{"num_key_value_heads": 4, "positions": "learned", "tie_word_embeddings": true, "init_std_o": 0.00655, "weight_decay": 0.15, "max_steps": 2014}
Each number is 128 + 24 x the weight over its row's rms, rounded and kept within 0 to 255. Layers, rows and columns count from 0. Numbers have three digits each. The size before them is the row's rms in percent of the matrix's.

# layer 3 attention query, 256x224, rms 0.0974, rows 87-118, columns 0-223
089:101096106130197105113136143073130147155171117143120113147121129133122113125140102120145133154120126116130148129130110194122130152106146172155150103119167124108113169129106073098112129156163128137107100141120170121104127104127087128093172175190134114143102168160137125119128129107126137115135134150123098146111091124175131117141122111140048111117133141112123169155174110120114128158124158108119080169117155129147141161097178118137149152122113172123122105128151139136107120114104105130141126119143121145114114140118159112106147125104131133187191148106152121113129168187105129140138138101084112133114124090122146162121088132152125121109105139127147128106107118129117094135162
094:129100129115175103143090118117139132107118103120145149154145164163150176170066123156093102167121136137113121105140108129141136118159134125090149127149105127115117128159157089142102117137139174113146124102072135179195138134112130102122097080159086100135130127108116142175091168095143134162127140142105107132153131112161169178142132099145135100156113137132161094147132140143152103101138125186144155135136106131139123165116116147140109135131083136137061121130088132135122114119131082112104133149158097101124140104136141139100075084164120128088158116151195120145105121145120142127158132120099148129144126116122128100113151142140136147123113154108148124124114105116167134121150
103:086144141124148097123090109148111131112162143118113130089087109160095155144127091135144093142052137114153129143109118102174133121106123095112107109134141097110128102146123122143094135121139121117127119071144155124108135168146131124138103130158141111095132103159111162126132100157096121154182110060146114123134107138143125143122143129175103124142150123137142119116137133097130134135121168160080093123094128166153135109097131178077149176124122132120145130131156126110147119132124116119169105139128132115156155129086102121078089100100125118088148106117166170122140169125127143133083118144109167145111109142162159124148077144110135073137156160102141119144116081120140128155096
087:130139104109143089078160136134095132122161123099126156103108105175112102107137135155130133134083107121135109083081128109141094112136172139137126124138094114124137161158180106123136128143110159124127145145115100072130112167158097125115112155144165119094098108096156092120162122126098143149126128128115157132154126082127137154122134134127062157145157133118163137173141091133094118125132145128131123086139147100134113119114157096104154078123130115137166101145151155163084162160112095142131146127152108124135154104094129156122123129161134141145136113144147200110131187128174119116139154099124135129169123135164124134146146133116120163162131181139117116132089095116177122144108
094:141122156119101151098104096157123091131105083154183114149118126147141139114160138113124140120125143117125110129146127123147110114105128144115118100133089109148151132179106095141165165132105159114155193103165102133134102103175132176108083147117125135145138145129100137124155106124135115178088170147145125152153118156132104118115086130138133115104146131146128119130139141116125147100163109107085097143144123096110144103131105164107122185130155105140132113081122140128116136169146128159152107145104167141142154156114180140163149128112155120130134139076111093149091164123117180096082159099127119117126109104136119103101106131146146162094145099132111094146102088112164107076103
094:123110143133034116165176135109136146106138077104084122136099138143123111137112143092123127129105125121138123103134162128161159106113166089168115110147140120133107118114081121157165130139153104134116122147127094134105111130145156104154083142139096139171149105108115134141097152139084113113154123151155133135110168117130117111143142124057125163126160136134143123144121129144102142161149154165126151132095113139143120088127115134149132125129148095130160095115123119141102192146087164129068140138152141111128093134130107121137110090111143107116126151113131121154131116095171104113125121140121106082092165109158131113131164165150114127094161061137118117192112134155121139109134
095:126129143110117147081146134113101090141176121094142156127150133125166147141154149112140119165100133141177148153133139168186154135131131147146134171129113139106154109141128113166106133123124165113116126128109113122152103119102101120135121161149141090123154178119119102160115119094110104075132135138114125137132113107137155159115140106131144095146151093097137118157156105129097139118154119148138149135108097188127181165100112178090146135124105151112112146144133121132114101088158118121065096131105128119195139106119115131106177155137152155147113116147144113101124133135148097134143107152119120144152161142149119093095096184095087127064112136140095165119127128117111118087164
090:138111164108137137139169099149108122141105159143176138142138129110174130124132164121110134143151158114179074105158135125106149075173126098125077122126095111150157126085089142105111123098176168129144142148131150129145097127115126126147142102130117098171101110137105116131171128151110143117119149150154112169097139107104111130118121148130136139094167163129101125121086159138115120111084104071163136124155123096122132143099111118107106079126134123129141114080155144128122147101073117148090094117162107116114168132144115075137132167108147086104112088159158107153105116114141134125131139111167178115145142114179121115147109157168124133117105136127094141117139120103105137140101
096:170129125154136127166140117148110121108095117117114200127167126131111132134101118141122142131155152130144088101170143086069200086095165128149122148117157117147086137147104134131103144111135136173118119134133146117122101131088165159102160160113121115103091146121123101154120122105102109133113133099078138093152094160140115149132133086128140137133095133128100146145139138114123144150085146122135143104136192092128132106119150132100162124131130129139096118139137144117155117205096118123138126155111129121177155138084143150153149138180118143109141138157124116121151142137085145099111132106137112144169120128116083142154124111191119128159120146135122125151132071149102120163154
088:130109189094146096077087090149132141076113118142150070069134105125148096120093174116142126134087140122090133155133077118103121142118164104145110091142121115150133151126139109142136134128116112089103120120095126117108135107152127134135106115128108109126143152079121109138140138161081113098165105097137134150139105146147104117112142151108102140176156131135116103160151155132127127100109124113104138110140144135153147095119116109125119110157140107133167103117142118107118097089120189113073144128139151118110115147101160104139155107141156150108089120109103148169120128090117147073162163122160114155082164134171125112143145094110134114119124156139119139177132116110173139092106
092:142127131133094175092127134113122117144134134099063140150150123168129112105078120139116124153099144123090133130113120082162169116155108158106102121130077117136158125095116119116127134119134163153134152129094095156111102144142140150118144119162099113123113141111155113141122151131114144125187124115054127110128099082069107115140140081123111153118086148138130153143099125142102109117146134096175132150135121130112088131152146156134154142158111108135148168087090085120139092137156153141159140161092161140117138114100148110121130077141094136106161109140153109121109166113152114104108109095128104109163129114108137096113145104155095111106117144075138118099154115145123131094182
095:087110146121148113082127151137151152210134091110132135108124143145133096151090107143135125129144118121104112124068138123096089144122092141145119152126127147154139114111128123140089163132152120149104148128101119131094135121135144113090120062145154111146153123107111138149154128094130155102098137139151082169122109118115140182170134129125066140111139137140118158111140075129065136110113172163144160137151110140128118139112132120129163091104118151139109110126091123136096187138120156152148128106152125172157142156142150141097146095125116122101130121125139095124164186140135093113112136148108175137125180089117124100109107120119128131130113180129117117096172128121096104140103
096:110132139142162107151107109077096112104145078127142124174144126163124150158108139103132116128194149095117119138120119112160120153132158094069091113178137102123122128150121085127138121100117149157118147148145140157128152100088158090168097111145159139146120155156152178113110118109150086167134106141124077108126166112154153157122134104121125103147126143113102092094147151116076169089148159127169107148121169092142149127086144159081167140128114160125081131108138151121114142118133088113099147157107116125141114128124167103128107111106110163112142131115173156117126151131162145087162109158131139113135164107148137132135130114149112110116158120099138118114141113128119146166137
091:063132155123128121114073134140120150157114159156110131098150132139111087093103159163117134199136177103106105126130144096179139121117136091113119120141139109116107134172144108109141088159157099112129126095155119140097152126109172128124131165156170122136118086150102124149130145149119113120100125152144134136088059070103120104153128187130128109136125139120142137093136134110136087145106141100071131117160143128139118120140123132183121134139149090133115120163163157116127109079103123114109140104116121095100150204134129156109150141135112132141124139109120124130115161124105139102080152133104123107134157146114131104138107118135165137099140079122158099148108136131133138086128
099:162118128081141150102143107117125126102129129091134105099174141088128134140131106108146122122104110132110143150143110076135110137129114190124115127135154102101119130096101148160129132099118150122108130116112149114088136130133096132129123167161125125124153066120147116119180158109059142151134109122158126155075143162137091148108087115136134102161104132131129139149120155106182129117126123129146139118087136145081122088143166143160131124134078151144148114103105084113126105104153153106145133136112099117143106120141108155117105104071115088138119111126120132107131117135106120156112095096123122155190137123151165081102103150111142080113114129157093072138106145123088161130086
099:143115117112173111134162103150133142109131111148125136107121080107131159126079117149140087146161135102153129142110124132146156124120061097121158089098118158118155128122136100095140120115131106121177120139132147161090139125113138147143116127085146127119066176161116166107136099126133162142122127125107170137145130132129146129078158125148117071085105118149129156125126078156134112127145123127133118135131131105152117111157135111109150155141129108154052136146129162162138116150132146109110116151126154155138092127116127159122139079162221139123114063099138099144100109123105104128155083149128148105114113128128083129127156153137125142152129101082110146131125168149146119125108
092:123102101108142096117096118144099139107155125096134122155179073177150160103110141130140134124129130151103154118153145113116136170192129124127135153137118171104115096089132157092148122113116127131144129105146128181086127156155157150091122144112142122111158106153134117156131131118142130126103129100175153092142130134158138120178083142140171102150082128145075116109125126147125158157150177122111115109097172116148133073174159116154141158155123111133140110130160112091116137151178121140184106117133145115109117104112113164117191118143135092106122098134112119114182140134117140115102169148115125138112112118141138104123106130124130134125129093172127116113067109125123118095135
097:159124117108156101122124183152146143094139146175135110142100102110131127179128102163149119099168117115124081108145144162151113123106158110107185131150164124104140158126159096110102089138129134157120147168137086085117113083137133121123120106164111109148111103103121134129141146108130095169120152136162079109119122124171109136113114149110139134120111136118091160130167096147115118132118141133143138152052132118108155132131155135127111109151110180154079137140114160129146135135139138160112099120118129178100108165082139122161138149143185139141155129134144125109159102165152116141114150138080111141101116101106134108082138114117133158171104149111169149141144127125134084114093
095:149122128151124109102147126133120123113125107137117159125113152150132110131134114173105138103113122135092097153119110158114121103159170138131114131169128144101111148127160141120098135164124119124071129144103148159086137103068096161123185124142108139119166128137138163147101124135191124153148140161157156103135105130135102159094098070143151132153110107128120144168183083126112074123086150133138102190078154101165126066143127117087115130115134101142107100096137122126130130120119109147118127104144103134083122119160126162156142121139086127112134137116127093114132093123153166157091152136149135148146148151087157095133117133121112152150144138163166144122144087118101117139150
096:116149114096091144131108134153109120155121116103130162090116179090112153144092118109105113102124139113118124108153170093086161095116131093096127088144098150111137129177127136099161115124126120124100164082125133145124156161085124168171131110087134111150126130154119139087136106154147131131104120073119126105150088127140094113123120116120151132134147095126121159207154145102112085154133138172113093149125104112122185109136143144140162142152162117130098105177155123090135119164121128091146111122124139138136128148133132120081109115126141115099121106121090114143090119148040154135096107106100146100142141165126112148144131117153098124153114106114139120154142131146122128130091
089:112126143078114057126085152171118104127150154128142133107074140113109159113097101102193109141194109146092133107138102131166118088124129129086141096106152079125135142137137080103110119095120147129151150127145111088122119119097132117135096081155095114106115147105116117126126135103085127161146137127106151112081128164152121153158153121155147140131104127134119165136088134152128121096143155160144138119164128133126110118125121131171181110118120175123134127141168141139118170119145123129119133099107161117133181203148149126118141146106176163142119120112122104127167115140130100110130140119187129127141114108150138124133110140146138110143111158116107173148151123151147140147102
087:093122139105132159122156141160128122170150143117120137168109119123110110158108154172094163180154122159119072116138137163151138114134115141117157094124107152117125121130107125091118126185091136147091123138129120125108157178114148091163156167099137130149101160151140115142150166113098163173096122113140132153155096129138123116150136127125104111145154097142120148135138134163157109119104135104133126118179108120129103153126145126126112135110223144114100138126145092106127124128150108104102122104129086155134102085137098111115105166123093148129141092103137128135104163160146130148101115106116114191106138090115157140118128147121097200098122112122117149121078113109108134106103
086:134122141075102104122120131118149171135156115137172117163146132115132127127121066098105115125106132156127169119158085163118139172131087131157129112127098164144116138136100135133120129138122158116143099094171102115105106150107126117107139126109111119144142186116114127124123115086074113105131106141113153134166163104144140104168171164129121125097094114115141151140149128128153122135172125166131118135134141155111117098159139106082107143132108094116127121124131055164092138112115113130161153111148146110135115115125071142158109120134144148121126076112134147099134136119153104119121121080179142182123120119111143137124104149154086091148108104178074105099148137153088147133163
091:095127125074127094140179142117124143108097132118170115121132112156138118143159151092160129142116167132119155113098159075147099088160144118114155093093123131168153107108128107151147106099141108091157137155141134091117133126116116129142135116172169133167133176166137084147160114081101154152114121140147180119166086122115132151157137136133112119158139161151136111111123102129135152121170140106158106113158174140109108100199134119158120145125112116141146069115137143149106175148098146085136147083121118135119156118137105128181113145149105094092131145126130148133179130096133100114131144126144161147158131146108085138114135091110140123115128088115128108127127146106123112112136
093:151157147113128135143136158132144108123151132148144148143124144120101103167120097109117193127150101117099117135144137129119116099147101147140186098143147153090128120117131136123124119154173167161156144140083106113128147102100126138166121110141154129148127121144158139128152123131163154142120163148141130185124130105138110109133119137130150108079156156132153112125099175106133112144168133143151087164103113103137152165152112084134147070117160136107121166128165130169134147127149091172111143108133062134120161156099158064152126142136105116130121102117142102096131146113138139120133112111153207147150122105144142098128086135091094090156113127104157094086138136117100126122156
093:120141137100168156172127183159102138081085121132116136121129157073126138118138120158138108130142118115142174118167110118118130169138129150126094166131125125122100093118121125103117118114144140130124096123116163122111127116151103125102142175120177096118134095103146089154148117151096101139120176094148134130121124145151075141166094133139108130119146129120124105135105149091193121163127087159132133137125159088142124116133129111068157120128085116124104152126141128118166138150140137176149108149123107108120130091098169131105102094141129130122115142136134126158107154143101152163106117124103133152159091149134115160151084102113125186147124159152146130162175116137183078095126
085:113123114168117134091095112076124108091110097132107156138156119129108135101147124130143114129117127154134110168160131138102119121066105167115082116162090140129150141104092118130144127137109127122139105128163128169152114119131180122110102168087082107110143166090122073094102141132144126131117153117108152159132154084116137119161124143166171097120139125168117121107088154114108104124071145126114106135115119134131151146167121110126115112134116093124115123109152177131121177129103140132096114099133142126134101162116135115154095140116093144139121131155157121112160145129182137114134131149154091062147144114126112094108126121140108193153132156138172141164099112165116161140159
101:110125094151120097102143149168153135109138128087119129133097152138096113167148076178097127153130088140120104082134110159145134106119105115103065133158127142114186133133147142136149112132170144146100166104118129158153100149107134091110135152107116139162143122131140124114124175112101131105122185136104167157146124133130109141135129105156104128086115109109148106175151093133109152109132127131120136129127076132136159115120104098102150135158134130128038150125120146122128132140081117160110139144140121157116148113098160117146105116150100144113083189132118142192120085149179129114148113135112131102113136160134094117115117149135095112139157149158113102084125127130135108154143
087:131121129144100160141147103115155130154142122122129135164133157128076118096148119147090156133065102135093098120116128170117179105133115139119150113124180114104167133117149177162115123147146118118118149161159107163116139116105126121105095166135169117121147125114097053113092073158124119144171091083119164152156084147125143135147144095087131122129125112149167122133095105138141149135100152101120138089128147151097156144102127122158111165118128108147130110134133153138084101122115124139124150128114091158114122120124157104099128169164096132094142117144091103145132100175139107172129117088136134123118136103099125088109071140174156131131140139118149151128093131135127100127127
081:107153137137151091139146159158154163112111145156177100141102107145090078100121129111134112125141113130157119128108139126148122090088136127103166141152157109146155135165108137130105161172123140136105143113092177135117157118074134155157121100116119133168109122162111152153110121164103135121157118173107134102089094134178142099059096111142133096139092129139153113125145091154145123142142157100119123172179136126155137133135140130134140151132142157106133165121134160130114133105120112152131090122152112156086141147091102117149097150113136128078094146123081096126134131090133124137183116113126134180107126121167131134106169080118155137135146131113111125161139091148117138107087
100:148126109119124135128087141135108146180103141120117137115149114121104103099145136120149104116112146072104144148102163113126072158086109123115115168151183125123154135125119128142104105108105090134089095179121120113157127119127130166109169116155171144083118151123135105148142086115135133153163132174106095116125105141127112104143083104137165097136116139086093125133100143090142135170093123135130130126107158158144110149104149103136099134112110156142125112162121144103089151128120144132134126121126126135176149118148157143137192153145087112131169158139128093093157110126098135121130181104148165114147122149094112144117104116079162106129127106115138180077110114130090141168142
089:148116105131092155109072123068119110096126100095123130124130095157163120132112156132172116151111141135139167112118103163105137145094135143157146114158082141093097123141137142124112110119168101141124144106151117118095130091118115108107138107147156099057151133095110151115066098157136097100123088109097132124173135148170104142151155102097137094111164133124130079100170133128110111105145110128126105146094133111132162157133118117125110163114148146157082142140111099122107071095104144119164159145139127140112127146152118127121122173107127116129162132094134131130129141111140128116170112110107154125180151100134141121155092136124121139124094101168181108113146128126134165157094
# layer 3 attention key, 256x224, rms 0.0951, rows 87-117, columns 0-223
089:106157125180085140114130111159165115181101115091116093092122089141132113166161144152111113104129131143117110124136091178115104092089112151065158162169157074109117110131113155143133152118110125130117092111082106103156148103134152120165124114150144158134140129079181116137103118129139155117131134092115094105185129138105120132119126109128119130104123121133122121118155102081120124135153120124136149122113174177148137159120142114102092146146085103128130125095134119124135122126122163138132171168182124106140129091091164121098134095094102140106108139181150162143139118133124129150143113140131138122099110081121114114149114120107144175144118135150143166137121139151116086154095
090:128128137099123096112138135163136117126131145068073124103113129091102094130123126142127115161170154148119107113092135107117146110096097105120128124156138147164148123127084118108124118123124154159130125127115065145094126111092102132153115116128133144146147060141119115110090132120118165133142160088143167137112131129151147132167161090142128132157107118138143128096142188193163107124178158084109137142151119138098110131124093131166112156143136083152162186124146154105103151101153140119156153150114145118162101102138149067100130128131128125149123149109147131130095094170139099157121095128188125122116138097117133113125120108088157145136107153149146128136142165136126101149156
105:082121133121129115134103120113137156139156105142117152113155110101134129131093126147136155092107096129142124167085118151126113122098119123120111084112149146132139092072102092108074097175143093096142136142110137152129166140109146149139146062178151170147106116111123131131054133168098108104154078152143102112081124126104161167130146126138151125105125111095124134135128109077146174142126102101114127108093129133134087121119134125122142140116134135127124115097138124137112130121098171145160108102087087121132174125108146115136133136118140140148088136106133129124121097158109128112159128110144160074092134112112150107158103119101131106128050135127148115150168136131099124096164
092:132182137143096168151098148125113166126134120124167137154123135139133129132170109089128159104088090154141106141138137116073101082119130099133098103140148126133090125107115117155128122109106136102093090114116127138122146156142130118109106118146118155144064128147138150139104149111115134148131166102153112127131115135143179163136115123169131135122122157128149130136130161099137112128117126145074141132134092175076137136150095139176109157120126172126124159174102121181137132113129164125188138120153134150095070129092107116149098169141155151105127104101162131158147149163152121132137124118112108127088110119152122127159163117110123152186137109145188128118143102094141104123089
093:160127151117167136163128150105108093112169141120151133128101147134120158133145187094134122111132126156137117103135155126168112142132106108158126129096142139127099101119121103092118148125100132105097161150144127110116149113146128125124117121038108123106102134133137115143129109115109133115110165128137101090123173132121127103129094134098129112106103109137128126172139132091146117110111106132136125145119140106123131140104142137128169156145103170109128120132108108145070136136137163128139131088151123097110174109182148112170173133154083086167152146104132140119094153177096110099087163151130118159145178120102116150115146128104186108097062133141146144155134119166138109068111
097:101114131144122143156151107155116139135139118143131159123149166125113117131098122148163134099146114157132129126109124136124143106140161118106136140134118187132166139118091115093160113102068151146106158112121111142149139118117117116155124125145133112139128162101153119166132125108151144108136198120105143156165163111115082120143122129128126111094144153086158118148125115069127116159129101114160111154104138085114091144120138086114115100098079164120111188162106136080104198098106134110104094161107131150122116192135134100126126134136141127113124108113122109155188166096162102113169144128098124115148131146143118158086149116115113084113150132101152118103175119120116161103136
097:127131107163130114168103134122094150110115124105134161105153114123140120158107118096111125136105089135132116096117116097123157122140149137134158120174139117114155136135129122070103123130119191140158125138162126164144154116130181130101143142158130132127128137143085158130128113102139137125126111161088142147127104135143107149124155085156115160132175151089114138115142116131152125169141130176123148147147117127168121120159135081151171107112102136154143115121115120113095133132132134066146155133107133167103080096142142058112132098093142108126136135144140126157156109156129141142063159147161149120087142139129108175121154122076190156173126087103110140105137142140152078138111
090:126154069115149096095129152136095123088110131135112116102130115145108154118138122095138151148143105141152104115133113095115119176139118135146134145153078151152125078141146154173124175156104130122142159150117124127105148127102107128101148145156126124157149112130183143131140099103131070154101152104146118114150098133098123142092103092126108151117109163152155122168103110153115163131159122094161121133076129110114123138159113117122136129091161157141153146072124100076132106139111096152080087122078171139107088158160103112099118157128138089129164115113134083125163133127110147099127127121129103135112163142165137145129111085092146113133090132129160114114130106106155157095135
097:112142120167096134139156140132111142141112149171120110143149185100115117104145154132091174169120115134153105140140132130140102142112082128113137155089141107122102103131166144121092115145164119109097147137127143093116138145089094106133125154148088110168116142112129124145138082113095121162116117098099122136146142095105131156105157092119108150193171185110092096085121166144114105087104108130135092139146111097126120149114118088145130151122119134148134102166123137134122123104124179155128098080128136168109142131109141131109162163175119158098166125129206143109142128159121150145188100116123129130182128148125131118121124094143148134116111085133123109135144118143124108144111
096:143120162134212111119180102129129161091173119104114148140140102132093128076153094082152126083100105130119092143101111102151127130134121113156124075146099123118133141152161107126117140129112091122137138081100140141135143085136106092087165126139128159135110100120125136149127076183154111103098111128111150117150123131151106131123131163134120137108137102137143128142141129139133127150130106155088133152148135164105112108112166118122107137139118200095126214131166147121145163155165175145117125119105158128134122141119095137168163154145097154133141116103113116152123168136122112146136127106161074112133182145136092144128131110105113104113130125110150133137111126115141103122124
092:128145135138166176141076130179085161113124092083097166097144151113125097159158095158130142183114143120127137117174115161090141112142117114101130124143127167096187171123154110093115152125148138113120154123114087134121130092143128137160141116074134121127145173114115121161101109129159160088112117139109132114133093114108140147103129109160157144143143118139094074100118147160143130152142134106086085159120157125142144152105107141140108149134166150094138119110135152149142131123119129084082092127140098164155122133100128147137131142180132107112123154098164095107183156143131069139110133155094131109141133135147150137156130109115147085149129143108144138147123110109128148123109
093:152159147177134128090116138133157143076148144079123120141143117157152099148124125152122096119147149132131187065151106136108096145124166163118165106142091130098122074118088120131121117139112129110117101103149133156152131130136146145148093117127133115100122125128138105099117133127126141113147125105110102112099105129085146169112091116147125117130113154112109124129150141098109132199136155144113101104124157132166158175138116095121123136095148170129152105149148112152112149171186122123089122192126130133142097083132156141161105133143103156138129190123105148119120108088134124154153137135115113145136078157120159144120109113079126135128143108101178146084104142121098157127109
092:074136122122109111113138095133151105182107140052078112110104146141105102125120137138107151122132143139108110137106117179131147121131048131086123129127143140121144123115100111096076115145095172100141097119121103130171127125136123160139101138140161146166094132106106120115124114097071165139119118128108114159112127127133138086183129152145125118123088118160122125162111146106172144097146123090135139128137088120133097139105136122109153153174118133144134084106098123137128120149134178152144115110117144108125134135157142088106115120120162115167102136143170130130134065140126124155145133101151089125099111101185146129083112108135167128128069136097118110125106118124137138131119
092:119139174151130141112169137114119155102110131072098150120108089161085159124124157152134128136117148140159109086130075119150152179142136109099119113121111115150129136106118150085149140154121102113123142098078138148122121116170124106150172159141113122133098122124148112122115139115156113128158133137158135099129169120087112146135105143156169096132080106119158142130105105121124098128103123159127105141095133123052139121154129111106138110130129132111103152131102124125138127156126153146143117131174111063125160139154121113140122098097145117107117141179106131130139178184174089133122150118106123112122142137084104153169077148149141120094087099098167128160120129125115141170171
096:111138092130155106120029115121118164123132098169125120119178102100136100072098154145131109161116154135133126143111165167121133120165163213109139110139170155100157162145133145129159106108136100113112123113147161174143126116112168132105172125136128130104126147138084137110095062114102123112082139131145119112117145101112131164120100124107142149166146125139115155117120129108121106120097114144180173123121135158154153129128119143079097105084100165123114142096144121094117147125139117118099152131098138153138117125137110105107122124129134125110149135128135147093113152149120094110128112172128122127107112117142143174129096149102115144102113137147177164144116101117153142115111
098:091127154090137100149139112167098139123153127134148141145109120175106176174122129113122159139125135130108148139122146091105109131122097109096114133133148111133115135087173129151147135132156118166115151123079146088104125163112100115118105117093124106125135125139122117080132143209105106120109110138122096166125135181147130128157107160097111109111127152119094114110162100140118148103205141113125131149121120136071108127110145139064165147144170115169184128112142151125130116157105122152097121156148094098136130156083112128146120128137159101157113122107131121104128098132147163134095121101137126111145172143122150104142151140163154073139132121116124095128142151115110083169128
094:105122139126149093085144089143145116100151132131161129152114130104132131145149163152138138133133157123159152137148117131126126129144099065081149149095076099144102160142065089115151114134161145143102118102103153139119132123111175137091135109118090115110103139158139148095162124102142118068101160134110125166139157167147122149143118095113168160125152116137151143111146163127114147121117112130150087137109095144121173129148164096101181170128122142113087151110132142140083133122136090137117128112173144114139112098107161176141100064122138113110087082125123128074110155109122093124141116175123119122116117146091131128119108152115114097093113117114125137108127109158129142114151
103:074123132125134087115107139167120110099147136075077079114118154102095127125125136110112131117150159120157116138117131152170132121102123161126145106127090085146052097121110089137122139139157144161042144129146092155140128119155100115096116093104127120137108157106145120136088139091132078137135131130086108150111134140110140092116090166128122149108129114138083109106123094105118139149118144113144141146112112151070122159127107119103151116113126129150110116129157082096102139140170146117076114159153128113159085144115132127160115150099098112097121146116130113112114120165125094131117084109109144144092092135168088125120145116131138160144139131117114116099132143177119109099122
092:105158162170097117151169114145181133099077115122096138148138129113103137179146143146114137156151134159110150138121123120116147119147112155113089154131128124123117093170128107119129096145142156090109143090080110128151143162074118121165124143098122149123127099118134123157132133140137112130131112139133160127134141113123118145083147148163160112125109135137123147126093204089098103131107175138144124161155125156126113071099092059134140177172147124084149090099128151135142103095122145101103111139106134124123097091121101146132129172148122145116111151145145112131095096122097156183099130135096154150117148094133150097120103162124086154124131136132112106096128150131154149142144
106:088133177157150083155165103164141104136146162173182140175148118132109142115132145179101142130145109143117105162094073135151130150141133183118092139105122114154089124125081160127112099148140125164153136130101114097101072139103109141122144125148114070131102132105106105131123141186108116162134115107169085099146120126136148119096162128109097118112111134120111113136128155143115103100135130122163106101138125138127128097112152117172127096120116092124130139114102094101123099110111132160105099125114108132127153097152136138078117120164080128141128128087125140094152117126180143120090132128121140103114112129116149108132153126141148093113083118106123118171162115076125163127139
093:118113137179112099158119120104117131105139141119132124077182119141097119138138119128117127079120140139161124121079135135143125163141136105113158119133139140164147082140115079134151089123115081113076109128118133103127164122169109130130118136115134121177095133125144174171130107136070099138166151155146127151132107092161120142127164156099115109111147083186109150096131084138126161147145124146058117130125104136075116128114130113075122141116159128156129122115145114136097134135135132153090148114125136139131085116159097142115141108148144157082162106126110116082117144125161107083149094090168097138140122131120124131140130122112170153147092155091138128135094151153108143120138
089:150174110148080164069148125126105152098142079132118121103069125137125119117177145138176121141155141135098102116156116133150113094090135115144138163136142137148085150112123128153117116137113141103107110123117118123084121135118098156122114107062114153145158128094109175121135138156188143158093149126106113109110121128147124153078145124133154088139145118153131137160128113111141163116177151115098140140140130084113102121160149115167133127125159109102135159076124145131128118117152105133152184154185124116090139108138141091113108095167142133120089123131147132142115121139155139076091142161141115118108110146138127136129141129149149138099093101114126099138157143124185090141101
093:161130104172130170114080137189135139154106123160167117129150115097115144119095133162112176132121140124143158107133123160151122102125174130110163109143155113115137126159146132133116105089113134107145125126133130104082119133139114130146105125155101184127115086156142145107145101150085131098078119154102173140141136137117140107146126123087115119124150112179130152112115099127098111133139128124142112116105108092159121143144145137170093103128133134135092161091147174134083136106094099102132163107139099144135100103151128129142070116077160183142102096152119079144068155109147152157142173130117116085108142096107099102100133124106127113136090127124115151137137105123133114116105
092:111094100135109180155133117102127125133142090093115100154164133107162113132130138073127150115113164148149105108153112109127140145131146101153116118133087155135108111114123139132115136139102126157105104051094144127129148132095150120141120104147142164124148123183106131157178106111145086102119099162148135125104132120157112142162095092105125142128152156180128075143132109114107091142149156163127123111135115139120117137090117141117126093098149113138143102129131134097117165139151125133141116150166122133119096131107128173178135098136195136156140135110144165149106194163144111115126142133132154128151137171104124129132132136109113119130094103143178118120106073124157144055104
099:109126103110137123144087120102164159189063129123120102084110155131124137110133146097114097124135102132134186166113148132107150108127123189101166125106106113109093149174113102137111145155116139159120153130119126100125110117134127190128095148114147150124140130116133164087113144133162094120132139095143095104103088141093164102096128159141117103123103109123097165180130107153131123133157143107121120122145131135128133140181068141127117114162145097131147112099150101139111120150108117155146140155144134088145099123146145137124124150087115078132127162146143073098132141129134151107094157143132111146136126121151203157127110114122124127100135141146174117114103135124108165090097
094:074136128151151099120106119093103145132128148187155145114098136183125169091119160104129142124108132147109076147132116132114090137111101137109120101136143128157105127107125113112145137135148100165094131171139137142123120126139167135111106102147072159150114110172136118117157145141153162120117122159181093097101142148121183123086104099136125128147159122133104119126173137126118162133129147100153159158106092110132167100140143150145130137150132114093156124149119112104190080145161101135120108139053147155163161153110145126126132122132120117104113132121115115100122126148172090142168145103103119137116173102120145122146078101136129105118124143149155108155131128155104126174164
088:203131138124163143138129126128123125117104141128123172149075174095085149122080107129107160142140110129100130149093144126144127140135137084109123121116161171091146126130112102133118170153148096105093151141096142140110120123153107123144145161109109113162162171128164123144129093124103137145114122125129127156118123121138141162107154108109114113181102151157134165123103149067135111122163136152117097111128144110123154162138124135119115125160126163126110115074154128121169148113168145148175111137123129143131155142133159127139151102099106156103090175174142120134156109078108139120142164129143140184117160152098121153062150117150125146143141132141142113107083145111121182143105
102:124132167132097137122137151125161131061119149110093131132096200117109134112116083128077126140139094168075115118110119181124137120128189121134142161116135145104133092175145114117144132161160131122130125082117091102113107142111116126133136140118120099201126124087151132110135197170118163105135125158116102134120117150129158105092102130170104128121144116136112143158146163140168130137134184124089087109143131132104129152086115143179112136115100127114147114151129116110127137150079103123119135109153091145160128139140113105119082122140161132086088113107145128172111127119132152108136119123141100162142130108164158167130109109126127106118117103141144120093138137119116101148134
093:136123151168113131088133135156144109140121097099120142066111096094190113133137111154110128164166092095142127147105112158116124132115165097133156169097118117076139108154150120097100168098155125129149144155087151060100120122150142126141168138128142157162197172109152157126127124151149140085165114158152140129157117137184117130112150125099146127144140123118170144070137113096120125108091135157103114115113123168151114105114140142172085144151124146151156123118111150132126138133118143116162133113142120173171130168120130126133124134136141119121167139125152124135094126135138107106124130183172156099126131150128167152110107160122135111127129124113119120131107156138126173084128
087:072105140097179106110153125108123129168146125124073109114167144145105152125116079110104153129135144123115141119113112167141128150109120078143136132146131082113097106151132099146129084164105147141153108101120063134096124175116110157156106125122100115135120121103158143117088113130148128131170092151135143154109203106137119157132124156156121122144129143108107143150132124157091133125104132149125148133127094143123092131128159129085153128143138157111146114153117104087155093107141165103133200103159125115119078119176124163135178137142127149127126149093159127122141113144118148120142095095115115117137115093120124101105092138117098085110152127132109109117168169151139105096114
104:119149106130105148133136136082113124154096131107164146107137120142129079105133148098125104122079171079146166135140148126131113158117123138127158121109117088096131108116124128115106153151151113082090064111142162160137092120149131115158140153117100109115145176127118097112116118090122127122137085140166117083165135137123121146164145158122114157103128147152120138149096144139118107152100102162093121121122190162151155096146128119129090154117127122191108071129100121171154119124092120117149133164103124159139156086128143172090169113112133142144161137156133129113128123124110150180092117120122149103118137161111123093138092124146129156095153093155119109123154139168131127091120